python train.py --num_hidden_layers=10 --hidden_size=128 --num_attention_heads=2 --num_key_value_heads=2 --head_dim=64 --intermediate_size=320 --vocab_size=4096 --hidden_act="swiglu" --norm="layernorm" --norm_place="pre" --norm_eps=1e-05 --positions="learned" --qk_norm=false --attn_scale=0.125 --bias="qkv" --tie_word_embeddings=true --parallel_block=false --init="normal" --init_std_qkv=0.017 --init_std_o=0.0038 --init_std_up=0.017 --init_std_down=0.0038 --optimizer="muon" --learning_rate=0.00635 --lr_mult_o=0.7 --lr_mult_down=1.5 --beta1=0.95 --lr_head=0.005 --warmup_steps=200 --schedule="wsd" --decay_fraction=0.554 --decay_shape="cos" --final_lr_fraction=0.0 --batch_tokens=[8192, 16384, 24576] --max_seq_len=768 --doc_mask=true --train_tokens=81450000 --max_steps=5436 --dataset="wikipedia_en"
Each number is 128 + 32 x the weight over its row's rms, rounded and kept within 0 to 255. Layers, rows and columns count from 0. Numbers have three digits each. The size before them is the row's rms in percent of the matrix's.

# o: layer 5 attention output (transposed), 128x128, rms 0.12, rows 41-63, columns 0-127
# v: layer 5 attention value, 128x128, rms 0.199, rows 42-63, columns 0-127
# q: layer 5 attention query, 128x128, rms 0.119, rows 64-93, columns 0-127
# k: layer 5 attention key, 128x128, rms 0.112, rows 64-93, columns 0-127
o41 120:120188152126072105120153182093111134128143122146092046168123112179150087100109162125099188106165109173145152077202132117126101080149170159128079089158106156157144119077158079122118133155142121083120165150135113097109104080120083148113121135114130108143165138232156146068077113150129096143098123085183107173132092157129070143130118089121169107148170092126162154118136115138134155193112
v42 092:163136138140200144068122135125153107143111133138094125124135156095133149148148105150067164159151104098190117048109127098126124143103153147120168210150102149103204054057141130159103126106101110103096064138117181143195110043130144122160110094058100136166124127139146139132181084141139124134104100159095139047109147102074130156092155170121147144144154113126148172155109148135143113131132
o42 092:098131166156078139120104133159127141101168140089175068154173143165185113170153155187137175100123156156110074083103095151160105116122077127096157163084144117169107128177152112114172153138140161099123079108110068151113101109105116096106200146177149115117158154089145120137172088133078101175125095190089127153080189114151075122132106121081064061131134165141142099135127099175094115131135
v43 089:099135164188167108104149161102134101121115147166126169066126155191167124107144126062138124114123165187149131113153174111129107140130163116162126169139119130088145152079138108108175110091107115104110126157125117159156129163117085085158099134128112145043129114145149158171180047137116165099155073110106108077109106114172086089139159049170077193080121127114060161140098170107156115149156
o43 095:129139150181142105135114145136149122125118094049148117192173153182167111094063182120140154103113135018144117137133116181107111119151107095119153133106077116074180173110135145135146136115138167131109111063116116092137133100141217129091113091174168112117177121157130119118114124154110100180120086120153141093153126142154112143079128112055139093161171165116192108063118109123187119138125
v44 098:179090123147106160148160078101110117116065106099113131095127151161090128151093205100171120118068086143118117168120178092158122102145124121115113110089090127126132146153146078174081128174119123090105110109118104111146173172041123177094114138138153125123207163154156149079110200153133115160150153076112111154103071148142131081088106118126135094182141150135157146086159195190113170128151
o44 095:151094093106094138168106133138113109137135121118142192085109126107150151124118079151154124126114103085123080206117122135058137192124167162117146162079118138124113142122168168149135102130033144145165185183105146148124170142179126102121190087100079153188119094057090149145079140074174150149106147155134119098112098103165123099084132174161114097168141172083106126114105120155141144062152
v45 083:053099126119085025148124089105099143103099116212153165136164086168135160117151115170201119154165132148123098135114133129149095107187095136123118124124123151126121142119074179071112148153119149150115138133116040079124172145143117156114149137069136122115115142136165108115140134123104120227140166077127151142117183093171129144119109080148113074097162087156116129191160162137136119099112
o45 077:158129122152163126132051123149098162142094117175095153130099130114103142148122168129180101149149143136124130103115112158111143156098112115101113152076152120110090240098089075085129128105126122094193141142205169154080145118087129183096127163112125144104092115156100137059149176130081180121101115126156098097159089172142121141196114127060146176131181117140109161088143163084127066141114
v46 090:145135085117090130117093110131074133141132174102170135103119136094157089116127101136050167181119133024206107135126119107139205158123193177103091083136140111085172116103178141115159121099167117089118086139077095054131145121081118133125140140157123135160203143164100127114153126084159138107104125118121136133092135163158144144127138136166130154183049125114144113089135171125110131137196
o46 093:129119118106163125105123139171116114149082125124107049124168091126125186168176152145141179039085115111114130147066132127095147108125156113125131135106147128165121102164134145131138124121104121086164145062156125104128234118131104135158132132127159131101171141068116133205144069154101119158113048132090099170190101127102131130133154177139106135092132138141105089134145104106183211066149
v47 087:129122170135145125149111090093122104100143190175123121100148089133159166183138090106147131137132148122127210084160186109183100128096096111108150157179179179119143113129158148110125095185005120128124083144137133164153123104181126109135102137145154141115129121119127155157166165141019132122077128128101179100129096137129083167149105145143117129096088136131116086151064072084128101098120
o47 083:114128164162189113107141113143132142115165113153159161166122095148135032152055111186103197138110112152184162159166100150088143097146097170080115145149111141105125141084091152126141184139189085131105128134148064138122105143088125148087149096156124128161124142127072132138181138129046060162147167085141111115065160118092147148108161115080072131112131120086131166121155112137111157160081
v48 113:128126143111139143149085144130094114094165209175147102180131101132186121075123108161118131095070155125133134113125153128073148199161137127154119182152122113082154124192127098113143126154114128099104130128109151103141113148105174127064132174086145124096120077086118114166142111105134114107059108113112130116053122138171091099101212135158115112093111083217141120121153166089199106150189
o48 108:144174100148141101065118172149135146166111061101100111084140125157123117142106192140140186147138115089128132104134078137116192108123113138124099139120172168114175126087173115116093102145102109158188161100115135101123118088140095118137138113137108171110134221157208180137115122197071069104119153085143123066116117135136072119097119139149130066185133102109129092105170108194129171141106
v49 097:137143110130129085143102129109103172112107126207105176101172217103105083125131136122138129107176132143136150113144232111079191129114127114089190073119154075138151113121101066076110087100092088099156143128164079176165107115101134139126149107135135090131161166089132139137113099071099130115114078120108158087139094158132142157126171179123142113128152168128178151194136101107101147195139
o49 095:137102086121142134128149152176201058116161111085158195129107069115117160139124106151142127143123099171146092129112079183109200122110092137105081173077126155096197091107166123137145127120100162160083152100135118170044168151137138130173079085124175119129093156126146054144142108166119143128180096147100134139087148104119153124142114063114092091111138170145167156125134097108152174143080
v50 106:104120135141088128112093105073109167142118104176119174066172124139128110119140107109164133162136197132105189088134236153081160129111149177143188156152104154100129158132144122099154113137099098131138089098138098149106151128143168137154118104130141102130143140086061107157105137060132135040142106118104110057166132134103115136171101136111117073121096164113102143221130102121137140137212
o50 108:141056162119145156076160110147144094108080099116203176155082106156116128140114135135125135104107102166172177120122117114137119114075085172076055176115092147086205112114132121148216121108081104097109155100135137128144140175157175152145083134114169139137149133153182114102138092138116102142140129137109102135099135088173171198128165119078124136062116104118184132071144111098170147157093
v51 093:141150137098141113087157149188127150121115156084112139149148128092139131098071154155130130100132118097145164145127132076122125116130131146100065134116150066122147078237162075179106167121135122122085138087124167176121126167128113124172103148152175087127155140163167137028092140116130169119066111156099102166130101168141104114126098177119198110144137135116216105112113089068122123078156
o51 098:163146097147098107141140114108151085186124122131113074111128114131136125136146093153130136112123163181123075090175108127105121122155138117104108095150168142164089093112115118137099152172137072134114113153099159152107172121205109080106114076144102066190088128083115136226117146126141157119125117116108102121108165101086109150165199123171076123152097091100085132148154128187135228208145
v52 085:120110100118124107131181130135146148095123135138143143122127139115203119077124118193112120197122119132163123080136159058122172082080173103159148128113092121132099116170148100201117128150081166147134178111127099154121180210119159108186143111125112144135106117162099094169156096152045148112135139134108118105130143142103178197091166077131126115143087074068129098122072127155100105061164
o52 092:073092148165105164096115141112117142099083149148073135166097095119074098160101182177137161107108141094144178198082186120110150102123105112057177147182089114160053124110177151139151091122116124141150147136131153173087149109133158099127086149117128067115140135140133099215119125102138126149132154100099052174115134146143114065142089123139097164145160119103109174131156096154158137198129
v53 085:067141091133127164199160146108136091106179128142158113149069121103128128133061076157149115110110097106150161153114165165155088156096129115107131138121154133161082161096102142145117125197141119172137149114111178153115132212136138103129096145152151118127103112079112076105124183100126116145156121108182082122066150208147131116112164032170053144093102118122162133107143141127140166059117
o53 085:082120135120147108143149144138097176114072133183129159077123156114117147095123159179131101164167115072166181158135167088077145126142119150112145073137131155157104153134136173143116085159123178125186155121128135091139118089080088130135103107077055151142176103133161125120101149100141101138193145114125107088117129047103182073057113139113200146166133121137081186141117168105176097094098
v54 093:084131071122096137128126093156134091148101085182084067181158144119109124149117175073117145090105170148123157155155140151158100095193112092109117148121140116121099147152112154071122136126162153148112125091126045118111152148103102231078094224176095153105114200124123149117120140120172127153135086107125117168135098066150144123075090145112136142132144144176124153123136114126172107199119
o54 099:175172082191117091158087128150135114154142086111149179090120090056108136095107123072153086152125114133181085123086096153110107129102154139204069127099139108125179116121105134148111100118126104091080132151181205153158142100122136076171137123123139122176109110161155155081092163088116138126066167126151195102195135170123114107168128166110154141190127096122123122120089150130178106084143
v55 090:131062159111131097127181110096179134081102148099148153158109157156153145174134122126146137159108119163152118051093152102175109115118095180142101091092140135160084128064112141192127068130124171140163188088139148111073167166077171132097163097083091134117120158068144111084096140133105146077150101131133090124156172176102091147154081081101163155170109185128117108140125142169150169150080
o55 093:084065156145154139157181167094077137091120143133157137106138159126155090082120174106126125119139158116128123191101133138136093094087152136126097153179101108110014117141189153140160137112124108156164134223118132123116172135119138127156124112118124140127118098160136188108055119154197163131163088088074109116124082110157162128110079094086103129125165162137101167171055121126137109164089
v56 101:056104161138169147122121072123141060150109130143082118122111209162103129130115117068173130124195168109101125102118099095153179153155170101059128113121077102099146078119154099085143136104139095111102128180112121156160146174069097119137141101157119156141125167132144154119179118113095184168104117131154140076171114180138123140138171122176158166103147117095095171203111124067128073102153
o56 104:144108120115145171107089096148170136160152149075144158146147100174115103119146105129126105127160140102182121087146114201095145120158071093117156104100161129149120113101089141162161116121122161198103046084101159096109183151103135092119120155142122113117131121093110117151178172130115076150074104104100156188100112156074160148171133116037117154142145228161154109058138084125161118139142
v57 099:135119103141154121089179152139107114108146151176109087115059101145186112199140139115184127149123091129135135204064135121126097085149188178190120176133180145100137085072120156111134133103083108070166092108157104084163137176103153162119116178149162098097064119115083094130159116177177146143135149091096132169113110179116113098145092129157117081056111135144098115137162115092116145134124
o57 096:115193124116155118135127122086109143179171122185112163091118186115146127128114215109159148121143170119190128074118143117111177173078087143095169103099144132126140177090080134188133145165159119091165137141112107082148127125163136115100150088135166135183139074125068141099107043088087129084105128119126131104182113099193125156131133137066144080134170108065125138116156088150134100093127
v58 079:089072072075087117110138143116092135146073130096182182129139172155160094123145121152121080114132155113111144160149090147188159114166156111127150067104106125136119189148167127138145106130122165178135178141104110163103132126130122170042123202202128122079072146122138117045127106107141122122141089111212111153143182138180144130116123110062099086140148101112137120158142163126124101084128
o58 082:196146115149139128090105080104112086123108153101107140087151101166084171105112134133154091147125135124083127115158166092114133096112151134122070115157124144101133125051125128121148180090144132151105112151190166164071114092112112100167028178088103126105139088198126186136102147164141118096148131121128110160155106109089161103137132169157124201170177152168066156131123100107124161121214
v59 087:101145189106075109132137136143128095154179096093126114188128154142143082159153073150148138032129169132106077159174044133104118143146112105127125156164078131165087093145135126109217119144150133133192176141126126155150160102137164075091099131137189116154087067139118089132099149164166102144119101124101064126098213082093132142117116124133118141151133120157147121120094108100179114158137
o59 087:134152163101137132124158130142137108186133105114076124125168107098118161138173128107166087167115103128116164125137111060191046120148083103153151064160160110117116120110118089086120129125176109141139096115124113094160114122122077099152100190106105179111093189199179113093087140109125079055118181097149175076136139187158108152180127118111200108165135109171113138159084127137120175136112
v60 105:164089119131087164055111164114078155140084122108147193089126140142115116146170064120135152152205090136120118134175073130079144099108139105144085143130170129129101159129192146158109153150167124148211210129116074100122131107111144109138167169101155148135110179091102101100131123072103138082140134065145103130131115086161159126165107139135090154144083157143093101085164171142096178125082
o60 112:130095145152152118157125138100078136130071145125122167132107122138153201100124145083152138093147102111048168138111197084095120138137179105107140200146134177121114127139124114058135134137177151109060073147180125150149187093153086154166095136093176133109166130112115136109118110112121136084116133120126092151177071160146128163100135086135166108041159068123174101167115091143132120124198
v61 090:181152160167129151079145147128154147138147156148088095132108144140138108078117137111152192127105104071079068083122081131171111099162119144139114119189137163087101087126146172158142121104216100109102113154185169149107119151105161183156143087111125087159123113061085115133176186135135165198175109148113116113091117169132146128109121119140118151064056154073143116096077108126146121078108
o61 098:083125134138091081084159109127117159173102122166129092113135148149160157092143180114160159077142142144201109118102205138148106154106084081103180103162182112132123147135138155068150073165103152127080109133127167109104111158081115078174180128156142128126145139104103120137129168087178136059110133111146160138147156059120101148127084181097166121088084155105085103112103197189138100129090
v62 086:128138142133156112095140057114084158146074162080159187162158140143075119101144131123115122191091129128142161127106140153136134102127140147124082123088139155097145195119203157133065130153171150141168188128109132106126136109159121106133094105129127089111071117111189136079076165142112145164173105091162108155119134111123097144105182170170118132133159110065112095118174141131092159040038
o62 088:180131094103167122139108169126085129127138172174107106114126123147152102109178122138147151090151135138064092134206109115093074142145104104080125091146086156151056150099163097112110120131143155137068085163110210151105169138140103165141130155082150117182158079165105091083102178143172132094176084161143063168178065134121115091098172143096138150087163123142143132138090143099113147167147
v63 102:188097107131144129151115130130156087117108143134150099148140162130131181149108181136118139125087123127142158070121066183077106152182084140140135208187070144114101166150122183082125142157097083141129122071210140134112103071155181096144127146022111138105152160101122137158154113166090067095154056169089092123142129131097155115133137098116128104138105154167144106105125125122166151109144
o63 096:103098121133090107161093179102139123136159118086121083217095149130151104121137150142107144175149105164169112134091161108147108061079128171117116137160108064103134157142191125099126174105139088103108120113097133180198074138109101124102154126140157148097119156137191181071111149113142143135102139098126117080091157072138146138099142177180176081113123091144147127199141125181139047146093
q64 098:094142116119137147144118072159157105130125149160158239163101113098096172113118152105140125154216140091123120089081175108131177137083119172171140127110100044151091136129102145123116127141168126103173160090122138099108165159139084094123112105161184163118198135098076119108138192099118157091095093073148104161075120120080124107086128129100171148152177098080090132136149144131164122128157
k64 099:111113160084150159112157105132123154140144087108161057115131133149085153139132086125096067107051069119159103187167129140041102147187159115159095098114152210104189123131161095143149122119095125168157119148160137137115099053133151166160163151097094159107141120119103113155081079134112145112134129121081122129192095098140151121191141148105082122102163154124198144156139162166138111088152
q65 092:079142119151162173098110147173124074119125088092094121127140151122070149130158178135189082129101138072133126199157137149085134148212126068141134155139149100174110184126094170181115113063151102112123126122128139162125106116065166087145153147125176123178133117096103135117086092114072139057095153147184092127127102131121132137148161126068144150122155105057141080122112142136163157129187
k65 086:106077149106111090129105084112192141203185081138158130102169120094131145130040120179118134132088117162095128078103126095138123096102065161068107137109165162070090128090097135171134139186135114171208136150204101120088121126148146115135115139184114154099112155124121125168145128144093104165144101123092126181120111121179115098117177098126074113139145203151094161140141119111137152093138
q66 104:160135152169199159174124109103103127090147169135121162139143122135160158141147134169049140112116138115141164144143146149148112121190154158161101112087108150105107127109145109126127100107093081161177124049102145113126103130149171141144101105115176072169215136138093085132106162137134109127157150029121123118081103168124145073156065118111136149118145063075184162134118117107061078163136
k66 108:081159153086112102056128144124132156135121094102141080165129157135137135221179169135098101143134101142118085143129090154129192169110096105091130167115122118178184107106136118128135110124172115177111135182104106129134183158099104165143134165124071117053106143153140137127113057181075134139084148155131092072170132118165131172097130165080121055125131164166131157076128126150177088098131
q67 105:122070168178128198163118173130163082157101105153053172127146135117130115154089138188122112153132113134088099163162102154117153138136104105133193119114146127088074124095164179131136148093162165111100080132177068095088135116136100113063090102122193115130111114089095117111128103061131157105145138195152084116136132209144111123151167143137154106178062160083114102105150153097157111147127
k67 099:143164047080191122102112085158079139109199151135133121142173057072081148094136084086167117129132099165098120094104107112142104099111137126134061155166143151105110085116117083130146199129128117120146158163095150166166162087133173135148139135157110215175131148124138129115149155148165098103133177119129163184147117108129125143094100082120066108110144169154121096199094117148129139082163
q68 104:176141133118080133118090209137114078101114140161117044110149153126119133152162146119119114134123094135108098163130156134151126118125143158096187103134107124144186156127087180154048120118160113140107153158144057163149146115147187123157094165096136131061107072140168155146056149177082091143126155115119101111140184113143164134135158104098159139169041137098132104186124106091065132096096
k68 104:132091154137136116155054083144127137164139088111092111152151129105122062134105104184167183165164167133123118147100122072069104131116110152114147153129135093141090141124122129119150163119148171085097114100165165122096107115090085116062121119136149143216128122138175125119147076095167102142058152221155137170100101163093099103089140171180145114139191182129073101109180141128153153147111
q69 101:160084082125054088089094139129110120175112130084114150110121083101158126082104152112144142070127096093086138129126120127078152164098206061142125137110140121173115132154092096155120130087179150102110155216129104091142149139140131108159141229101171172161111130201200156130106082144145149181138151120127113139101153147139139139162170099161150175155137145089077124105102125106091138107110
k69 101:175155132147154169142110154101093143158117112192109120138164129095115068121110108147183120147131131120154108159077109135137115124137125220087124122161153120078127191068146171143088144154130169117089104048132109161158110100152101166109121074148075081103102077056073122107119150077140119074131091178210158143094071140110109106139125131141130134147126124161115090157142140171152180115162
q70 089:166083082156087120107134159147115047149153131163074153145128170108132098129163170134106095109192113139136144126095104155177116111106157113155096148161075115113155146102137112158169106069201125154078119129140164125116167088223088105118115149136093102116079111134192144136098150098138134120111110082162087116123205178157063117152149083115113098137169136140135161145111094092180154133069
k70 090:139186128149146099174083166081123094121150166128131083125180126110149134109078089105140147090172143135129073109165167122064145125119149105122104140128156110145132114163105133127080156152115183079087111086127127118157074144059165185115122111150146116125097048118114151095191109194149086180115190127172201118159057137145165143136106147130150153158130109143126057102142096117076112153121
q71 103:109155189118171131190111136122158116084121094144126112140106120115135080088131108161168160116157103184080081114103173080110112109134157116166151193163064065084080138094085134182140135176130147104157163144104080081150058124154184134116112136125094122116100136099141146137143052156115098125090143180123178145077150195117119128127063139158162164082122184127142114178115158120122124141142
k71 102:126061099173123135128159130108113082205111131101189157180140120122117166157089075130138152131138162105088174081131044145154168096119111146121147056144155143153082070159177118111132159127111150100099093105135133157127148127083078146140155133170151141141180093111104122123133177104169164144186118178106110131172117086134074153110125084107074102111178119127166106053109102131151103176158
q72 098:164090180144143196128094117111139202128105122170143145151125192127130113115109139138149166179128084061153085127164114085125086093152107140112162130148140146093143161182138118146128103136162155147102146102074121136058139041096089127115116130128106118168165130152095119065136163137064120137172100082103119103155133111096174154087164062197117087158092130077148157173179109137155124095127
k72 096:077141110066156088105154153136104161085127126114086119090074023157158087099139140153079142097140109167151182139124128146143143121110103156156123093108130144238149115118135135111136132082116071089152153164162107107142063153145157155112150102152121127141149188137160139168092119127174122063146120154133133089051117171131124144143118167047143193158140134158096139146110168155126105143102
q73 091:154112134190092141077118173104142137118073078135118112046205145071143110113170094165116099116111129137093082094144137117128077167132062205110135074171152123168096103124087136144156172104171102106107055157152110158146086146149165134130103101120214097123114120127168144117103123105160136168087116153134136082106085168162163175153122107185107096153134166119121129152132169152121154146125
k73 089:134162121086155088154129122116085146110195120111144152148112096143074103114046174107157181140161143100071149139146120114142155170111173066139121127115067139118158124131177107136103079159084145153116155075102143162145171129095099105133088142208101169151135124152117136168171127118101124069197191172194160182107136093109117069104145140132095157104073130131091120124093100120151149147094
q74 096:169155132177111136099168100130055168091143143081136149132105131116154136113069141093079134102164117086150099094164110126125177130141128145157110114121132154124172183147070148115180145134124089177175156123143172159143089141120139089141147135172123141108066152113125096091091139164083156051134085146091084099182161126169087096138117152117117116091097088052157199090170155144088186116157
k74 093:117162075112114107106125095109222148135164122132124128107186115132120134153185112114145087139122145091190163163097145177110095178093078068156141111134169139116135106087139128162066103122114102140103096126122100082105042131108146127095169124105123115194157123157117135151149125138138114150180149044141153097096190131177142155108177085074138114213122166128113095119163122093159097131101
q75 104:123187192133162142116146161124134090153092132130099185147141084164112063128138112168159100141135125098085168090159110129122196091164088138112120117160150157062055146120068134132082126129117137078110160143143064058120096143119112136145099108146107119128175128176081068162155146111135074159158145149098187177058119176117128137142129152128089159126113104102135125126114185133153192079102
k75 102:075084095122153089085127113139099167173165153181154071157112131120105144152106172100140156107145050122180080132132108149119099158118132161162159118094153141156104093113171112111185116165134159123174138111112182132153155097147111119116175109103148135093152209069125172164067153056158131068116143102137065061144128087121142130126134153097140135161153066147093127152123140176079088158138
q76 096:101077113192096052134104105134089162118138106169154122098099148076191159144161144100146109084084109110074118152131120142114150180113092157104119148177084133160110109159113116139163073083114131157126171151124077119101158105046085195146073130170111088160165111112195156132119119198117158092116168175114108103155155107124144083178175131121146177134112139143084149154123165160132102126126
k76 098:100157126086152171113140123138153097177072124114095085153120108129084112087126104195121154179082140211104154133120126111163143119173134113129150163149142113141168138059146133128110137165120171121090076163103089074083120122169151087089128152123168134106107161080071029145142141117171113091163108162147149086107077163102182164134102136190118105136081196139160128145088121102153144107131
q77 101:131081148089134143134146112131148146062161114140170098176147114099104077136092147085136109142103116122157154171165110095149150074110146169105127097184124174140143085175176113119092203080210123151104150135104109094142167176140101162147109159102159102151115124107124096091103100087133083090092163110082150147076092153200154120096096100179138138200136147150112092163088133186141117147075
k77 096:127140147112150100156122152124113111158099172100135120045115126126168110123134076163128166118139159147083078166135126156119079181108180137158081159141110081138073144098087108118161105154145151114144131151165099175134142096091150149070066102078097110114177118171126133149090123163148197123152203154166076123097119157026127132143084135130115146149125075118146184185125154098089137107173
q78 104:155118171116183134131110111142156155178100141156095165080134074100143171151136144102133097130068142043103187133127079133087106094154138138118132149050121087087118106124137129116104123126168103099105119144138146167094140087176171140091143120131165124160152131045151123130145104089122138135214113128078150144075203093143109146184117134155114126139168051096184111140095176172121128142153
k78 102:069150111125134122088159193107113140097142143116148139166141127125107141163118116185169122099165036156167147061072147096148122115123102138138085120116113133172141202118110129131215125081110157127188159116129126085193110158096137169175150093151082100119113149162114136145085113165126117134110095112204077073162121140117152119089118162118109130108110156114053142085145115128179139069150
q79 093:115164140149079090154129120095135087099182107101126135111118145192174152136160095041133147113145132079167128131054152103057153119126128064154119132190127135163096094132118145131125114109165133143108149106126206180065137160110149131126145155130148171121167135119116068107133110147164138149142147174150156152151137197104124066121091096140047079104082137081177139111101074136156136160150
k79 087:197110138104176162109171094166153128150130115095135142109158119118139156121142122119135093121119137192101175094192079190197131184126140118057081137106142124140150157108189168126109150110077131143115089108134091056156097127146117138126133131128179090167099086166095130168108117116125106156098175081087108113107166102135068136162106112152168126103168079167130081131132081049100168174127
q80 119:165117137139139091142086099104118140133125055111127144066102117163095103135118133166083154131098128074137164145118134148129145181099134080078145145139145181194140214073047133169139115135150111173133060138153113166123170136094151159120134166117193141135095187113189152133130122141110056112147088131129135044120137177130152115118140075117151099138084194126113133146128098077151155121116
k80 128:141090127132149148109102142187171119136134117124089131085166105076156077095140134119187110155110114103196154123081065086130135111117056181148129145099161093114121138120122173143115166089079164078108188089106082054106138144124150140122107142170113156148155128155129116136177094116108092118187142214178142131065161078152127154172157156125117148143118171130075113087166124117141187104109
q81 106:093141108122134146121159103170071136164191128131180116082165168144086087137086055135116170116080125121118120154130082108062156137101145158131105087193157067095119151115158146153112090199147164130132164127171107121164127123127140153109121094182154145163139127120100109149116140056111044157109129164166129181076125105124123141093125123093140120076218105104119123080157108173157166124130
k81 102:132139132111110139083113080140255120094114107115132146159130147120091178105134100141149122107186119109142098088147098105154148170163076123123127091070100199116104134170141102098200138092124102129141143080122165136083093174161147097155146185122089157120117140095114122113169137153116170101105185090132083115125130176086156113167131055175108120116089099167176140145123129082137178131143
q82 091:156088090064060104153175117115127166138085128082080120081166151108120079136147140118069104147205109171152101090118197128107124138151198112169122186077164091130112047165138155099143138119100126099163137126150122165151154111131107102104103139139091147119100149096143214106136129153152078191120136140092097111139158111124174112151163130127126159136081128118140176165081184102156121090139
k82 087:126133115173147160165061154108101091110128090106183139128130160161086173096102096150162167176051147111164136138111068146155109061142149128114162123166159127133116125082063077091080135125166143129066126157130206123155107151133131150154103146111107117152052130155120112137137164139149182079144118122126185121147146105090079156098151146106173131089128166170075079103176132150086160131084
q83 094:165115106134120116128144170183132119097141120131139123072141135093184090118140102148111161151099162079156129121169165142080178143152190134111111124138098156152178131137161149117050132137111084158129124146122153088061113110108096092176106071134073134147189166072061138172137169135121146149111145148123151143059059196168120142145145087066039135081153142111146106138126116169120140114115
k83 087:135127170079120065125166070144153143104157111116094150154125121121070194112099122141141116085150102158130105186133070148162103123071110119100106153098141077132083139151136096156202133146162140139120163169172150168197157147158168172108170159114193127172114117149125103104101070180125141047137078127104117080115119105062187111113095118154165106151134099138103131114111089093158158160134
q84 105:189151123155090128110184154055104169166111134144145128145118111126214166118156125120076119120121103119129137166123162161081179122120158105138118122167107095142121164121137132124087139085113085186090079121135145101128062153068064112221141151110163105095122138113165102144158140111107127097120214090113128090156080128047161077114153153168147126137138110169117153180131111098112090124103
k84 096:110063185127090107117124096155120149088128115169126046059120126070082078112131099044125113133086161157100119179116127108136130141117162122085151139168121134195146107145130116169103142136111157140085107187126109146110220092135143131101104140117121054162122166181117139144116141150159128131122123151113143133088168131170148132203177125182129123140094166112081108156102069136154187146143
q85 091:087160128099088112119099174158141104155090095145104142099171134096155089131110116149129156147153120145105093205154161124067116129131138196104137092116095135144094108140102231140162154154129134173117120140128152104161170088054158120122063137117123077159076097147110165165113097163093196125076109110143156139122180163164125130208072147137155158157088107154113074106113110135106123109076
k85 086:175132155120155085143144089108103110125191133085117147146128128097140142087107098102184117147179132127072097106100116084175123125123130139103169148195137121121119109094159013115113095118157155092101116119136120164135094182144103091146158117130140180104165116148171119085090132066124115134177206208161115149119087154096137128077139124173118146154077161107091086141132168093155143168183
q86 099:083110057095075139160067196107112123096123171147094082143110122166153109138129132146177125198115144123123089171106101132141055159089191111114168088169118144114069116120176182181062107165128148117117121182123134176115166101142060129104143183151106036126101141128140091122127105182152122083117095137090139102145156180117152126138142105138150112128117132120091128131138122140129184158161
k86 097:212150200156175072090179074069097137159073088186092204115103072087109134090152122142148125118138135151101182101150154112109167131126116149125120145148099100107173127119084136085136171157180078109102126106137086084124085110137159126129082085078124193133160118120114160103119138132171147115161167163157151117115081120135103103149115161177161054159154147151143108141127124152135083121131
q87 116:121123120158118073185076157126127106137093082120095138126154148108187158082133135099155078152186158119105136127137158110132118114138158149105156209168134101050145124145108128168119150157154159090092121114130088106156116105115137152085146153164115137109109095108154168035127117139139043096147129196185091172152130145129099209132123121185152088145115172122118072090159089102106176120101
k87 116:120198095128144156160149094105059095132124136145095167150116131106081088128061089143175157111117171130088157037073096095139125104105097136193145102121096119117109147075157106122126211164109159087180135159163161123089120113179136107119154076154135156151120116152106182108156121116110156140151135123114183147126125160205114066129133146120127154098203103097153094089110122140123114148180
q88 107:085112134116076066145136187126076075126130160164118119121118071088121080076131076197140164156139136186110148121118148072141126151128136139069144164155102134135189159147079156151102207114144171080142137143179138111127107123094124152101160126149112128185116117107112157079109094103150102129181114211110135212145116132117084080074148151146143147100141070125121141142091135101160136127092
k88 107:119142121140171156177144151102086140124117134154136168190135225163111169132094168115126115105149124147095104113117128136128105131056136120166125087181114138051047044123184095060165128172095132121063143169090084089152112141187126119092105060105131171107163091159123170130135156091147151103104131119150117157108133153104126165144105101155136095170133150161141117130106119168084118164136
q89 091:115105126096151156060132126093152138134112167185178137198117133141089176157135105172129112137183072116108142131130152083129184150137114150128131162144094169118105131103167153117093100080118172117125082096147144138132113161135138094136088168090067124141177104149070090124111173179116161116134163101085119030074115115086099127123094159096137119157151088145184164170217120135127072116127
k89 085:150136136105112106168151129154124183147134120132111065146032089151171129105153131065074136142164162117169122148109093148082145142148149102154110068105156122174145130117078084133162091101193045142112118147121159110071106090118098161129149115118157078085162134175172149158105080120152156117098098131148093168180086131201176121120171145145152125124153125158104184129065104136088140136108
q90 115:156159128136106139136131114086152125079160105151124103145084166136144152155171136113093142136150142090163133162133157119114128142184180124142116112070161163116121117133118123156146089115147116225124134127144180146141127098116099098098140121146115079121088118091063115123104136122146197160088220077086186089181121051155191063093105110138110062168143144074161166090099086141111115122139
k90 114:149095096097072125187127140086136124165123116124094144072112139153136162088139128095136101135098124150077116162128078160185148149079112092061128224156099122153186129146137169128128124102160121131104109131159146137106146123150149141121147167107187113146067069146192095118097088190123136159033153128180101111117134169138113179155175100077146166146111151124146134123128080098115085136078
q91 097:106073082129137151133157138077176146114099159172170118097114118105134105177177110109122162138077109100113151117098127093137117103139129105125152096111133153133137106115134092165195152151117087149172122125161079193074157193146126088090078183112190079054127140173087148160114124094144159125109135094090107154199125114127097144145132128125128117077124080166139144112209125159205088125079
k91 088:156100173111140119099171195154051140142106110140050124166139110089110161122158173163132121114136157135099115170135197151122101165120072103097128155155098168127136113147101151104139076115133136149085119146073160062099093087090081129158178133088096195154109086108174136140129126205130165104158149115158146123128122129127147132128117120107114178184125130081078160125095157063077196122129
q92 099:119115132098106152139137073202148177148083195108087170146126152082144124095077113071199163119158142191117124142110175125155129117168087164110127161125116114082069155114138117117139134144110138118155065126101164127120084190141103129177149110131131145071102112099081124076127073118124118145180134187177185173102161111113154147159103102124082153103145171073118124091138156137080078126167
k92 091:114116132140160129125136180093118062148174131102175159134154151151074138169174108169089124112113109104118115057117082148137127120101159061145094140139137096172185073164149084115149122092164122131154165083143157194106145088138181152087085135139114111189137131098098109131114185140111168142129069092108096179188113111147050106114152084108165153091155096144111100130096133133183171137177
q93 107:151151119087121133067128096105134176116135166156137128136122146156120137081097117165157084088142118108180122131143137181070143134118150113188140033047076121123108114080132154120178115146078080165196117174147139155171106142101136088180166078099105125184128132141129132139095163129138125127160138080090135103082123181151164155106074083169137183207140107103129136131144086155090115124126
k93 110:149147135133116077089125112111159135138178096114127129062143176083130120176162142070036111123089144107133136160130079169155116205100076167148096121148150140156150161159087111131113064118142128108103131088132129145145133129083057116133162163141160088156134134116124120109109124142136122139131142100139118108151175146127131072154194213112114080125030180128152171119157192126165117085113